config = dict(
    n_layer=22,
    d_model=256,
    n_head=8,
    n_kv_head=8,
    head_dim=32,
    d_mlp=704,
    vocab_size=752,
    activation='swiglu',
    norm='rmsnorm',
    norm_place='pre',
    norm_eps=1e-05,
    positions='rope',
    rope_base=10000.0,
    rope_fraction=1.0,
    qk_norm=False,
    attn_scale=0.177,
    bias='none',
    tie_embeddings=False,
    parallel_block=False,
    init='uniform',
    init_std_qkv=0.0326,
    init_std_o=0.0326,
    init_std_up=0.0326,
    init_std_down=0.0,
    optimizer='muon',
    lr=0.0115,
    lr_mult_o=2.0,
    beta1=0.93,
    lr_head=0.00722,
    grad_clip=0.5,
    warmup_steps=200,
    schedule='wsd',
    decay_fraction=0.66,
    decay_shape='linear',
    final_lr_fraction=0.0,
    batch_tokens=65536,
    seq_len=1024,
    doc_mask=False,
    train_tokens=481000000,
    steps=7340,
    dataset='wikipedia_en',
)
Each number is 500 + 50 x the weight over its row's rms, rounded and kept within 0 to 999. Layers, rows and columns count from 0. Numbers have three digits each. The size before them is the row's rms in percent of the matrix's.

# gate: layer 5 MLP gate, 704x256, rms 0.185, rows 4-123, columns 96-127
# up: layer 5 MLP up, 704x256, rms 0.189, rows 4-123, columns 96-127
# down: layer 5 MLP down (transposed), 704x256, rms 0.107, rows 4-123, columns 96-127
gate4 090:458495532393476488495513466388541510458434497484451391499464520527475527560400522479491422547433
up4 093:460439492475508474465423454460490416549506579558479475546565470620456449554446490588474555454459
down4 085:482491562438477458488494564527505540538532434487505460544485605481630510505568512542531476490429
gate5 092:541555489507469526457623584554444488435505554547430496525506557546497492479537538444523591513515
up5 089:457463456515538557471486495459497451513485394417512510510513456503544452426537510482396568377588
down5 089:369461471474473485431476473470479501453480575488492508538482472511472480501505547499485455479473
gate6 109:542496459546545457513523537477442448457524542450461500495448571583525556547440472573526433532578
up6 108:531409540444448551531549473431540495451428478441522609465536478481535502499609556452453534505512
down6 105:461456523429479435438435476478470515384572482487485581495512482460481521509482574516543455492515
gate7 106:493542419464485438516537484465451603396535522545496498526511562438490534499486433609449538415507
up7 104:588416565467548517487465502470557492557444526522505568472467515504473473568425432500547589525491
down7 102:578409638548482547580493451550544517482492428483494434497566431515586522548504583567513555556429
gate8 090:449476509422528447431572504529490515458582456604488455493437489472506550482516524513502597517436
up8 096:505564543475458463536510458518486488465484476515565552379561573538427525469495540510567544500524
down8 091:532471640495536592501510502425454478520465487512470434491520428533587518493420505505537503466496
gate9 103:478490554412588511491551528601507443591504447519557504452499572562454440528564509504415557532485
up9 101:543446439479496503514470464406523492556565488483490471504442481522511519505429511522614558566475
down9 102:492427465498574518388565487461438455530537445512453535480515381511408435515513458466561541477515
gate10 100:486440582497512524482526505485423552381520416463541527612505469485555486579467529490523493499540
up10 100:646537557500417511469477494473539614561450539511556373465511442522547563431456475550570474582489
down10 093:500565525534518492564548625476447500485511456383532507391462470578443500498536582604349460531546
gate11 094:469490486479460506478471502479491567541567488509477544458466551462455393626475460455418448507490
up11 095:487397462443517506449536530457511512578509497500519445601515466500621423474481410518440431534520
down11 090:465539505551553515493513440525464527520417448533505536481423475543578565481466497483446487503467
gate12 110:546596433430465451445573541552410516584496522525592416623461612553488458435474502624509503463497
up12 118:437466560528484462495421428396487577423433442470473508475536442429405629590529501421448488497497
down12 118:456439514553481535558597527561412452437489475520522455494537471482441571556462548565536591532496
gate13 092:357458502488495556532508530544497571508502470563566521466493548525487504498543487486440481465504
up13 091:363481479539512589551514459531457510447524514528625516436518517466495501512585517552532536447534
down13 097:383501520535527497413531524520481447509509522421490504579485470463537439515555560458467402541552
gate14 100:471439559514520510493472495491592461507410414510505515474540529539436435515502514513554455503445
up14 101:489489578511480539554541526557454417474571495515460450501523541441559552442433489528514550526446
down14 101:499529547560544615488524522494515537522499430532518521468565468499617418478464505495519542522481
gate15 092:540574515506446543468468528471505570462494606531495466499537470488532631527475467494459462491608
up15 095:478434540505531451492586555526449434515505448531500506609448484483459510553469557422540509615490
down15 095:445482440469448528450503436477542419505531499571537536466415477484587495504415477513509436469493
gate16 094:499398434485565477609450560458391557519553536506493464492531506482553555480521463489578553432515
up16 092:451483494523575463628511473485443527497547543520476531605528423528468511562462451489420461473526
down16 096:483556446552472428539429551538432436462552513511415480508441430490493498489524594531508455550544
gate17 080:478452490434574432571545441526451578497522480468487491479491499590540540650519521456429476385402
up17 079:449461400457422444475432465482503533446469433496499547518499455459538509558523476429456427564516
down17 080:543478606458467499531475461528480544543449512514513473467534492518497541514542490559500486454518
gate18 106:512519505573469599500540512474629561474447477455481435451545514465482557473549526566499580455461
up18 105:474494525503546542449597537575499404590598446505445445511588517506465531492505473488398453430506
down18 104:504528483516366588479482487552561463425508442442462453423439552466548480471503426461554462561444
gate19 094:411560602524581455446416522532530395547546544639531586530495460603485387518395482529471447479543
up19 096:466491503437501501486527548555469456590522542421414494487567499510551398524429586410464483567483
down19 098:548556511480529565461543477510592481494529485482551538381472492496520563549546524522459536556462
gate20 103:510451468477425451485491526504499585526498509458519438525468462554463506502587464488544482386536
up20 109:439431513487522523578438528450533560496421534560474496502507499540587572397537484500608475423589
down20 105:491490534494548499577483437501498599510463519500548453495508600461549638544507524514586453510625
gate21 097:529531477585437496465527596611507567513486437541484493423515547441472545509595519520482465585547
up21 089:532555516561445537450499601528460602530484540522482482541499490485480519525542486512473429574469
down21 107:471484407537553502504554536604568456660515491466460468554547474490516542454641478518479544525469
gate22 095:475502492458557379486522540431566520554476509543567501552452598515534520562558522612485477500430
up22 101:575494567494506512545535574514573455509537564543426519519539582495508531575548539568495539492451
down22 095:477549465556519473457597486509503525547482472402467467460487576512567482454557459471530489495492
gate23 087:476533540493440495517475430464449512523467474423580570476467511526488488488510544571486453445469
up23 087:544584584461457569497523526442520563574423584541528546530448440494549477474540493481506549508533
down23 089:463483640477528599526497455448494480506513466532438431426482418503506465404519528484463524483566
gate24 102:500429478490548482584493446587531480463511379513544469543472524494451548595417550509425521451545
up24 104:585583551506421488578552494526438462385472443483516518531469465506447528469469500526432514502550
down24 100:528503502502535540512516504440442492499490481429542538417568445554503561507464516463534517495370
gate25 099:508422551470406514523468480492619518471447523415421442529562508500544493540448439415407466564401
up25 106:452535478511579453454453439515480479541566439460459552516524521538479535569502508584471543522561
down25 103:499461522487459461494585416469426496500437537499530456446402473560545496476495567508431478521521
gate26 111:566505581498574440495504481481519540420486475530467484543391522466450528532516477488490536405405
up26 109:515502509476458537431547501421551507459436533487530507530548465520527392497487529583559469546562
down26 108:477573479525522544482471546550522464436438583509487486606454459452498482440473605534439476476478
gate27 106:486517563456411460485423511531498491503416439502523512524419496530451459546564478486520503496441
up27 101:412582479604494431500604486473630493448538548587456562539552496531403532456530466569453525444419
down27 101:531518510547487501532540536501487480442469489459561435501494518477443548459536482582527508590492
gate28 092:562517614514557447519562514572478484520448493453466489553509458418458430486545554449508528442552
up28 095:507554513548484464438461389579461557565448496513450441538562525487495483411551496510465451545526
down28 096:471518544546481539434486429479628490494473473529466529546565593511489407460479550521492603461573
gate29 106:469520444501372496499482540568474518508489414501557531474494480537576454495483505476537497407530
up29 104:519528504501490442438499522441476465506523481537446532580522501541471510378511447461499458412489
down29 106:487511468513468544534539490509466483501458508539461427449488465564536485517536496569563543465510
gate30 097:457433471553403534477573576443511508526587511439526482500466540556491534484499513447478608555469
up30 097:456488500454474575561513495517424504579408462502534489429491584438495606544518427510430522457516
down30 100:466532473489477397457479432476466522585451473562503536517488464479529607538490542572398439499478
gate31 087:376507449508521513448480460482456473423442494566524431588388507470501437457495563608643538411480
up31 088:508509509484506521477485410477551542518518483494465509497547530500462480524460483508404448357531
down31 088:535477460539529562488491488519503483521556592535424603501526475455479522529553483506349484478469
gate32 100:538557531440505546556431509560561560449478491532554468523492524573504507422438508465503509522412
up32 104:423545604515582543508421522557511518531498496571528399560518459469513467525427432439545555488492
down32 097:489437493463570461461534563419475532512455566466437525538596402509500548503545530521428507492529
gate33 094:372562542485506427437563477532421431457512453507480445485507425470559556409500474496482519517436
up33 098:456497590469500494562477525586417438487583405509405545386485481528515516600492579563504562492552
down33 094:468526491470508469465572529553481509496480444462451498483447479447489504476542522549505522519578
gate34 094:417387516484531473565517480521410516523630556438484483520468453487503447517455525480595480506481
up34 098:431480488463502486466555475498471507565486548527411546393530552505528401544440485482494502535546
down34 098:436477478410559521528535558429487584489496559531509564415549433506513504437462469491401552496550
gate35 093:513527420489426407429491514541523522435477498462502542637496482572462502552483476440447618560558
up35 092:510533541476424439506539486453454488534532503398442481415566419363588456554517489368490496571557
down35 093:546592437441506562581462518495518496552491498506473491500531565479551570546419530423565501531502
gate36 094:490503406387579470491488539484420482498490504537409495522520429498426453479490491452476510442486
up36 094:475536433519583465536533526411572545537512486519457577544476484470503520432458416499514471459549
down36 090:475413376537463543480488526524350484475500427623600457539516475543485518520450576555513602568492
gate37 109:528551448544530451448562516423485458440498518529537477485538514514553520551566564518512470516435
up37 108:449451488555500491587504551479527590550421522490462492501501454469541461415599459565527515513555
down37 108:426538509546487528503476481501456519534523375496585450482519470603500564446524407500440435496538
gate38 097:493512456520468490461545602454515476448586464556537499398442503527525494571590495591452450511550
up38 101:470518459511434452521510399449516483517630516422588521475488475513499490523542457530437503518455
down38 097:477457573495468457453460442533497455505488546515464543574492492483492445512496548538528450478470
gate39 099:530502546434539417599454499449458508542570559551491585557441595379504556521476492510512485478446
up39 106:453471479551506513488515491522452530499448494453518536604517499495402559521479532475439552440558
down39 108:511572502434478482487449447454527433552541402554510507483416452547484447528508553481489468508495
gate40 084:521475503469500498430462466478463518491509556474485534471493548438442459473495512462464484377432
up40 090:460519528572451463429448489508503586471535598515452498444482556508488456455554435472436453425492
down40 102:556474496489556453464496443523472561415471524555435555499464570530465489400483436499421533511496
gate41 093:598607452532532494496542591452494376396513538429494510435550506544456536550569458488470482449508
up41 101:417560618420517457467534374482572465486483574570594431370465508547519497487485386515498579501537
down41 094:456413494548559586487531530628559444454616411509459446570464476568499534401529525422451497537514
gate42 098:570563522495531468463453642546429397589410456553510526408457550492539507450436415479561537507485
up42 103:530413467485446461508617518454581512485622559471406590526543463460653556473549588579489553537471
down42 099:463495468433507517519493489466514537441498433683433521512503540573537430600432459567533419550466
gate43 111:495394587564537486502590534477533470490511476531552496519461468508576483541503504482456496527607
up43 102:477459478439567494522412518517557541515412576478478546459478506525451526528551549378389474539532
down43 106:424464453473524546504457415488498553551502507511524509471534495444419605483641514519507510522456
gate44 101:449496561574567552443493479534511458439503529579471566383372428508477509412446426593459579414598
up44 102:546520524422531533443528548489453451432462498474513599502491424513475532470429455525427473435414
down44 101:432534505535469533541542563481430428436496518459490504421519456468419435555511437529439419471469
gate45 106:529471535450518545528547472434474402634549393408510498533533428611553526498573524557561543500440
up45 109:552518509557478421497489459580396475536544349554475475529493480519490454509491496497424482514448
down45 104:533422566506488453458490388446416534545521510460507461447513531468514527532513604515510563484508
gate46 094:476529467461429533484473456553510453534502418462495527501385518542368499479483531445545617427575
up46 095:440469462569488446557453577520493444587436500490521468459400531463482475510517506481420503456505
down46 095:452570494479437474496451491533495524487469537479433515501505510491516537351519499505441437471455
gate47 088:556474492537605465474527446446417527513597448429560504515602516522508497477518491528494504509445
up47 090:481545393458445495557510422472617490478458455492490447411442389545485470557491508448484516558450
down47 095:501540609531531469524503607511583602593478444477393549514421475515444576509550490529470399488586
gate48 100:486470442562558430503602515586534458342467518493527548428377546506574574448522431453466491409431
up48 099:537476439449424572553504545473567504574479557569417614408532501518507515501563418437458406449456
down48 096:502574467450479472484447485429551573468543498485420616496532530441539484569534437459480504480501
gate49 087:437517489529555434446565551588552450472483460498474554552532495536447530514572490444461514465513
up49 091:466513448527521454524565482397584448448525535527530508525532464549472452558535529444463445445508
down49 097:486545490500595561502558530374484593530532549496487468487513473456509534508512395413553480448587
gate50 089:531562477613465601516518530498569551518459488502554421483558499541467470485548474439480607524585
up50 078:470486514438609446509447471523486467523592505490492569548388514512499528487466479619510447474419
down50 089:452499501555537491487496520442518560474505518522549519529475541562502488500454510474575469472518
gate51 096:476548552445503518469485568480522547627538506516559486517479482475447538447542575494479518475537
up51 093:519515528488511530520436398552540515638522565586461536483418422547368434430463489597552403487481
down51 093:478514451383499471518489397522557506605578495459463427480468422439501507497534495570480511544636
gate52 096:513560556475468497530427556482499440600504571455513514431408629438462524441473588442582450495494
up52 094:590439524493512408548488500465536421535469491501535479505540415530495433477500486405488430619511
down52 093:520420471573536507482631462523595431461504476431514499481519496559403554476508538485484551465521
gate53 096:474555604481453381459569447475460512459503522530589461474529499535506573429449485544446471490451
up53 100:439535528592438456504466511466451503480434524493560518446482579514496545493525515522571463543542
down53 105:525575564513508476494466462537491570498504503545450424476574497482457467481444494485536525545520
gate54 090:418568463505586511536552474577552466443463493574526508363493501560503473502507475481542498516542
up54 091:472549540564427492531587486462638525482460483471485468398457564562576503397478505491506519586467
down54 086:425438524530501597432504478506590516481489475495596505508518480473416471529518489539484530500521
gate55 105:494611555600599601554509524536360538438466493474554417508439525521450502465436500509588458520534
up55 103:506528500525483418502439521525477505533431523501564578589450534433462499528535510534473456464486
down55 103:477522464584493382548484463598509484483522541515521487550599539501498487566494587441600516610465
gate56 109:495457499493616502522496485367543469501566567537545470524530546455448519451534539558461504481488
up56 114:516501407409470474542592446480503529569497517530514604514485526438487541494530461593438509488493
down56 107:474501468492572465551540453516572504530528480451474574524560521591523578541549459513556465501510
gate57 109:473494525562502492437524439516476516517484467528438457513463542561531492392545612511538531570462
up57 104:476609481518466450511500456484542522466457497591380487501573488496491426428559464509503406453484
down57 108:466512585505473510497496465432533511424444492487465513604574464423511413482457503490533507493551
gate58 097:503541484438355474523548480504447497491460502552501447564499610432560537537580490507497571500517
up58 097:456608469516357502549438535509488496487533494479554423520497584444509582519441515512574534541522
down58 106:498519471445502579441607462451500475500455439509499387582465454413586525484486419485573458419571
gate59 091:557561491414546585554520492416504490498587473397536524478492440462499508572460476538477491506460
up59 086:494491522434471478540554498367495533555563531483512511510551476451540543554543530470445494461462
down59 090:535478463647423472605584495502480455481465540526395529540530580434612496583521557484562550533468
gate60 120:547507596543537407447520582502476541394463498507563584485430436520443499470541528551483490530507
up60 114:521572432550497566457522483455536529452482460575536451551500553424451534544474493484500398587512
down60 115:433625519510573470437492469497464491507611505597481478470585521507375559489512557478420452529529
gate61 096:470541493463496492447576511511441543473495429525531503486471460566510458470514401436569428448492
up61 102:491513552513486421522543495608427456476532561508438491523476500412525521542587559440565558447578
down61 099:501445502482431577475527454553533455457409442457502544445502471413494525474468371511563409489520
gate62 111:471509523537420482457573532480484611497396533488461403547623502492418426502464497473408486518458
up62 101:522438538515504490463506486545429488584406598467470361530500499564507524555487485412402421535520
down62 107:477526502545465467499431563491441485415436584542487559544453438608519468554457473598467485544581
gate63 116:473500523561510451483490536510466470488459490460536448450429471551510433437581534530472548421487
up63 110:528493484500493581489533460541517436634558560424423484566589520485477481508589615559478492532527
down63 109:497546558603473366533509485523428571509471505436536531540484493446521508494464522492444541537529
gate64 089:510530527496446512433557443496521478430453468554529535567466560451511503474538558599511541528495
up64 090:597539547503510517502591527527339542486380450476565609586489558428525545502489492539497478485483
down64 094:550515499506523500435472440519484491478531564533488469466535573518435486481485593517440480572620
gate65 103:536443521527481467556592444517590522456510553502601523533439581451499545496532513466509527482468
up65 103:447459456461533635484564458549432524578442398440407449536550486463460452552485468584477467472506
down65 109:453526513452466547478497516491408484524408539466512415526497532547505518417584454465478500476445
gate66 090:507514483497400501535627517520540519448461517556595549450483503474544481493443470491531547460565
up66 095:526566468432555558481574581529430495542488500516517503556417475517520474437490443485478430556473
down66 097:487513527550479607570469540473438489486492436501470504508533531486554490422509574487451492466562
gate67 094:446515562534564601475518491520500518472473568461418515521454456511499470472563498546434552519589
up67 096:570503501484494444534481537545426512531505525536507438440540483477460511484454551591585391478451
down67 094:448553516485472523511478548461516509456520492530504476519513485605491477587383557502528473463525
gate68 096:541543546508450437468538501486515528546428534534527433479517512516459450504500519492451526555487
up68 088:535524564487449450527525507447488463542438554535458441505518508564613434494476557555457523584461
down68 107:485557497581477466536557509468449489510495536434418519515526435504473476522542553591433536490484
gate69 103:505486544432639405516488474441481445508547455472530503474524545540472454390517555510450471561450
up69 097:526498520455534476559436515515438485520701556488574530525476483556503437569435499533574488459460
down69 098:472577504500492507445464458583532526465528508592519418472565441417541508493494520491511529470428
gate70 091:536454488474501433571473555553490533628540452451572578450451419485537476529494480484444481486557
up70 092:561449521522458481561559544453526438561569485596555447534607504485550397562406402463423508513548
down70 086:499441548482478494505601526561480510529491529430524571583483434416492558518579433501476607490471
gate71 103:445505446448527475574480515510398551498462411434510523532436555545535470523514507481534455440498
up71 105:482429496484537470431562546469494542513538452424465417464485490548544439505522461469454496571483
down71 100:527518525540542513434597546549550461551501518515473438549478531399494502478522452497442550501472
gate72 094:506486587465487586494521559425565443514531476500563525485454573513516532564488502445503407453465
up72 095:448477589515514515525488494537457464502560537486490524536534540464542571532489533567506419552548
down72 092:450498525545481426565461501591487503417517541531487482548561579435568493496398462519458496519478
gate73 104:535497375493547451530544519539541535427514529445539499469546462494534413415526424532624521588519
up73 102:471579567522480583578436519504493487451473530547427554467523521542489439524418501508459461492462
down73 100:504603533504489540537530587557401443440589529568536565562501468459540439541581486523401493509475
gate74 097:474484455420488590555508495412510526566440437536620471471450556523457513567595522617489410541494
up74 094:504509532525543516497553478511588447506516525540526527598509478495439494514545417572429475504565
down74 098:533437497500577574487490486428554514525447422531569531503467439536527467513412540529533446581499
gate75 089:486579504557540491427529503590513402442478499508541533531538509549577568567524403527474548568375
up75 093:525554504475557497479554539512525402396448506529471569535498408481554453517534477539535581466411
down75 103:474560461473451511515553573466466426472468572499410532538505455516527468443574520566526592524509
gate76 095:552511519508485462447525505541461365641470473572426535481586509515537473494498546473511510492554
up76 093:442505443508494496428538473515373605507456481463500483476523512463534411432440522517512520540442
down76 094:560490488458437499470456564497419404467581436599485498522602455531434500555495387512481568563531
gate77 100:465498551533518440549448544464516632575462600458528484488555521520517471570559501437454517594401
up77 102:513415562539478581509541507498475459448501560578508520510503526490501524469552384450367462491497
down77 101:436456589535507386438474484389475481538434499510520523502488397508530479425513556475570550551482
gate78 092:570568520488428551542470427485453466480491559547516561557478509432436546512584454508413457492585
up78 096:482503529510400474504487563555515496518496490537515484469501531542504475614550502557506503541521
down78 101:471459502529474483474495544531535535423557540565444539424457514503442480512438488560468490517459
gate79 117:486485562466513582460465517446470472466502544481510493579564585551454566517522454452529519446485
up79 118:560452434523594531428458480555580442527464552571593423496457456561578430485456542501540492564495
down79 109:502501497530417522450529548559486531471544529441578595538512474497472466444496478555509533564483
gate80 087:454504553499577483546447496585539456509540360468475533602499546540552569594523503541444597519454
up80 089:495559535507575519453522422589467337450450468478481488556514607430528428549508618497457546435443
down80 092:472632478483524472521430504542482505537462467435505434539392502578463496555531508559499477490506
gate81 108:452481415392451522466472503458574480476500520548454450452425551517503579472576490388483532599492
up81 106:533559467365469469501526524558540506600518444479494527458434475472520512461612488534427453520502
down81 104:441502497521505466485456424576554432506468526567547483531506445514509586496457521474419503611507
gate82 103:472515485510456586503634463504562469486584480496516580486427474515445510554591480471551568501530
up82 103:440550431400542430553453502528446547534478461531578557466512519493503437528493477541506471417499
down82 103:462457507441513500612475555451565475519534430572524523538506439539493524471513602564472387575428
gate83 101:550435521528501512543441444517511490557422484553466457452468536523452453375438543571634444445403
up83 106:441464529552410497551540462485468420509481536478612505496472438539503335500514548488465566442548
down83 099:457523502537488483518493504490509521510412496455491509451608485442478600454366580497497519456458
gate84 104:537554544496481485547468532559406570562607436484467498466441480561440480508504463488502427491500
up84 101:513497480519619564467418486389459506565524374545497518435507480427507514509436448445562488514505
down84 099:508560503511518588531439482508468406500575454465467503447482517508538470486519504521607537561518
gate85 094:560451429532474500438495539466582451539419504501499467574598436531564535528596478491452539476477
up85 091:512541403561594474594404499484510576495585546549507473413523555555442486496456425566496517420441
down85 093:488433564515436429535489389571549541538515483490481494423534493508560522494533550505544552501576
gate86 091:473472434523527581567612543576537464502548539518511452572428495589459580415487514472570422499544
up86 093:465525498528421567479370521470535493422500381483539526515530537456495503505465453498473554454475
down86 089:442555532485412464482506539407501509429577404475595554484525451499441412504489552498490579551362
gate87 104:497562528481482495495501540523467601624595484422561566457503478499528555426539633603411436424531
up87 098:516569608538430637528481498483457528566438490427619557535451463482569477456485534614428451468461
down87 102:540556571550545496546535475495533503507549430540531469377513456567467498502534547556470432461598
gate88 088:539453532519569427459529486470480543554536501553440458530496556534497526593465563602491530444544
up88 084:513500486543473548518512400472496528495442422481495487463546525503549513469527498454473468587503
down88 093:380517530492518564551570509493526558513466532550556462484457538507516583412523441490487476468390
gate89 088:416519467490507552478479624519456504510428438456519442458536574491546548519521520460455578495408
up89 091:549479460419561458479419454508611436518496475514392474560539421465541531479534471493586398521576
down89 093:515410510517548532500511573481496564519561500487528443525496532467503400478527523545539502502475
gate90 103:415534598524515465527575483418468587407549515604564460554428514417416601480554531456571534453521
up90 101:425525499484493474493544526517470495462458514536525498535478555396420475460555451492563539466485
down90 101:546541427465546464490509443514583493515484516443520556516452385547493481497510494460409518572528
gate91 103:617524540554546493471488580480521479483547535554478470496513469646464582463536500572504419513487
up91 100:560565531509503534358505592465554466449533475583459540454418599611336551417411514443523493595524
down91 104:545520504462501491480481521478576506481601427489541453453502534468488538594550576455551518570518
gate92 086:499580486433527553540479483484530570539582501512481511508476547480480513461526481563498471515526
up92 093:461473535519513504473468493487485531475429495552575484510442474448507531504529491478440571355488
down92 088:557531498587447473459563491562421458457512427562572451456540471458400587455378486409546508465513
gate93 098:511609539460531502434522561540480562473460467600525447455557495581561502567589551537500534560450
up93 104:562570510414467571495556456562572500481425444527491432498562546627570545565493535534460519445598
down93 095:519549444599565460472439491456475476521496473465469566592485579556518439404535445446443547534521
gate94 089:380508479440539468456575503492629494399649486506552494464468499479523517489578510467516463507500
up94 096:530535586639567531528510434538456448487530475507513495496512575526476547557410372563420527522543
down94 087:445511422568442484587455519435523567556446469396391472502475490476498446473579489490365500494430
gate95 096:509546446512476494479490396537419533486597465454515528372585465524487461391502525474520463456498
up95 093:544537524518503506435509518494520528520440469401639535532562458499593557513500556511562470540530
down95 090:430476533522467437598567519525467572544406544476414419467468534536434454531490474526425488537557
gate96 094:517523462474490507431543527601547587428498501567523446472483526431490602410568461462570501484481
up96 098:473477562562511494434519494453595534469552499553487610436520520516584492527484506461404527586547
down96 087:490444477398488487482538436501439465479507509529470509501510487527524429549517467510518477559514
gate97 099:534562519522555540497439524469480563483470596488494497459574555540504441395543429449451405561467
up97 103:509448531496481429500470494512490493604522525584465524473446543388479543561518526581496459556532
down97 113:524489397566517458551486510481509545565513536497535474490504483475508557556463476463575577539416
gate98 108:561517582565452521486458475463612501491568495533492580474495494543423458479503510508472479482462
up98 107:560457491580444464528485439446526612396513421514523471600463473503434519490504514504450570494432
down98 108:522527480459440433471485507506545553446516507427507575580543522446441599569476480457517413529569
gate99 099:469604532456448467488508518561527493444504536442537454466558478524535557521435467538477425465456
up99 104:552504547428397458461608468533520550510466532553508503440494504418518473589501435589547509454498
down99 106:468497533495475496556443517470495592536561537526512506590536497493543457440479475562526505513479
gate100 099:399594475509476435521482537520553551528528565558505552453475557526445455549567408527477493527433
up100 101:439468490476532521528518483477448502459435508534477502536468525520533521533478548517402479562421
down100 098:469515479483530573456449466499508494484526496459429522535543462462541574511479545481454536524523
gate101 108:454545522537507487513550521580493480485619501483534549548452549508498490597511665554553504490453
up101 106:503523532456494456585492425486536519538527498481488420524485505476423545497453456513460463525476
down101 099:515486493469441560458605537502563513505477550543437491584576406527560427467518495514491490504506
gate102 098:482503490416517437456399474495480481564598480470507379457524475561619489486507506439609578507389
up102 099:457506482512507506497455588474429547541456460472481529512482502566511500449486492494596465573430
down102 096:484401486423508595555446492572412515494525499481576512431487484616464565549517503480585486476447
gate103 101:560515514474462429428430517518482456507485533461463512614551413489427524481411399573525495499480
up103 100:490453422510406589455512562511498564521447491483564507492414594498493554543638431441542500548455
down103 098:550500531514531424562511474566535524608497472511538488572530422476485558531617461558451593490415
gate104 094:522438517471473499461497517461544513504470458501495500569555570402535480472462549528520368496470
up104 100:534488537618571559416557507472439508532478438534508490548424421477451534551500395416498521505504
down104 098:508423472481619427540538386503534497486495592437487447521478510530403490617509530496476559468471
gate105 101:489508502462517639443493507431490521528440525615453498407545509536512512519498516464488432513498
up105 100:447506507545446438552493430468537552512464399444504489658561557486503441532555505540541607535493
down105 111:460464492541525419545459494559517518581450526609540474491521453446516451582483518467409532487552
gate106 108:454518540546457614544472582491528507544459491470457549485416410476506422498508552486462559490514
up106 107:621552569443519557536496502518415481487505422541444442509450523543483537535491465506551448465426
down106 106:653525497462462473597461555445449494498549444458466563415467462489512453500466479534544472532548
gate107 082:499473489498473483428495479518467553548412538521584570471409482536538521544501426524502444578499
up107 081:618564541520517538478554453568451503490468559579529471520498514528509476523468428481500461567523
down107 084:618599465506423575576503438509564555593391551486509537539497531435529481499527498445489517484557
gate108 089:476521511503550489432426417535450471482555487622556489549547523579605561492528504505460479616448
up108 087:420475457459466522515462562623523418477515501563539440449471524558630517496545426451457483547505
down108 085:422550495486485486457547476540539514468501529499445521546504515508531569406480543486550480572544
gate109 115:540426437499473478515513602423482442416479559552479478489477429439610507544439504550534580568499
up109 112:553516520531421494490536416551489449461517475419535563568522435577396450451583552565510435503525
down109 109:549478553436542499480566495425518490485477492436493474487581519510472469441583521430527483463583
gate110 114:482477490505527527497455480534500613606440461544437391491497435575449491517393530475467524477502
up110 117:490521532478408462540519550527618397459496523494553602442450595528518622480594539478427514459523
down110 113:496512552484536600458579517511574511465494461515536504473522556432512539522567479562584534505639
gate111 093:475516594613520549448495462531568548492506525517503570546526411514486540523454393560496465543434
up111 092:541477508470543489442492574520486582471472519522482502431498585489518490388547454415444390436509
down111 094:572403481519508535514556517524537511547384524540503475417472536483441449462490541500405387532526
gate112 100:473504519409538437425615511561480518560554426485583539528558488582461568469496544460494486541513
up112 104:605579540476503487487580413554489468394506460486500602426597605498481482425491491452465521471466
down112 097:509472528510501480515522460422495501493503444419508487533471539425471401506599432538497428565534
gate113 100:466549495561568435451463502582527464393508552484496466525492468493534593493464555532492485591501
up113 107:448563456562531523451519459499550617530498528496341417575505506550474450480555460485491502574503
down113 093:575474491499607488512438503463467465481430491563501526467449520491541565468440616498536450532535
gate114 094:496547506570454411498456553496490520417477570422608455485522542463458407441456462573520522520536
up114 096:566477468438487504478545497554482475485584440458396546511459466524564470481441517462466546502491
down114 096:559507424446537512575442518521504555563536425508419554564502527517486476457529538427584580559417
gate115 089:520540470558450425561481489487485456508535504465531446495461561552461455508412540488487452493493
up115 094:498537570464532482489479536548451525448494421508547616601463532486514507533538489462494562499488
down115 096:578467527510474494464499548567512547487491485552449508459524495493562458518473533447432610452483
gate116 083:627506466468523485429430527424520452540568430420458503489545524461515485462514344536515508498492
up116 085:515494538530554487576499485522580412528517519486479444548413531453540491524534505584601501523494
down116 080:548538453385496506442529575520432495446578479443504495560529522440582517474517415502498468473543
gate117 111:513389506494590492472429534557525434567439460565461507536436594545440559426464461493491419526550
up117 108:573533543489515612509427514562561466495446414519441508580504509547577494535421438529495436457527
down117 113:501593457470503549499535518557480423544478447460412573530541505471497526455494370553513502499489
gate118 098:356581511426481451497440562578410458508569537502607467473584497489456439534419492566496543473522
up118 096:497484545426595436460543462587453500516589509466529469492572408502474360493445479530499537460506
down118 094:403473505516524453498507473550502487507603534541550553521453480461423545516587527502537501501502
gate119 085:574476570480509490569527476538532545487557504518543588459384374446477583594418443556508565506435
up119 086:560477569513486443547517511550565445480597513534508568491431457484505562590450526482530581545417
down119 095:611462528568465539505564485470522425510595597557481526537466497387513562470448496457505440533498
gate120 108:480492551505563544484499403529521468451517482528525457452431449556457450550497370553518499509399
up120 107:583511449504506560545569607532447550438528550476498510481430491487525575477470469490592503489551
down120 108:491536501578459579547489503486491499481481470560614497551493524492538594504504513457452576498467
gate121 099:543509489476468545498466611486485469495579510551511487415503440586552448522431397432445510458534
up121 101:566569469496407559504455515437573517541430534435528402467474453456493433490473412520525547597407
down121 099:496575457491507549509461520456488479524514483406492526537470472479589457452542425438515445535548
gate122 099:445475604554414597443508492571531492529411420583568525505504542509424527530387489518475569472551
up122 106:454481541515439507479508491572453463472479465486532545518540509540508556433442487492494478547593
down122 101:501437463420517420475512545549522528561492513424437422516506449536398527465487441518491478520466
gate123 109:562447435503565406539474483480539537463529538551561470521453520517580482465523546578515594509538
up123 114:533493543558469497486479446542406559432496525567477461474496516424472537611502465487450456590474
down123 104:557464576603489559457488516510487527395440646589533490499491441456533477446456509567449560504454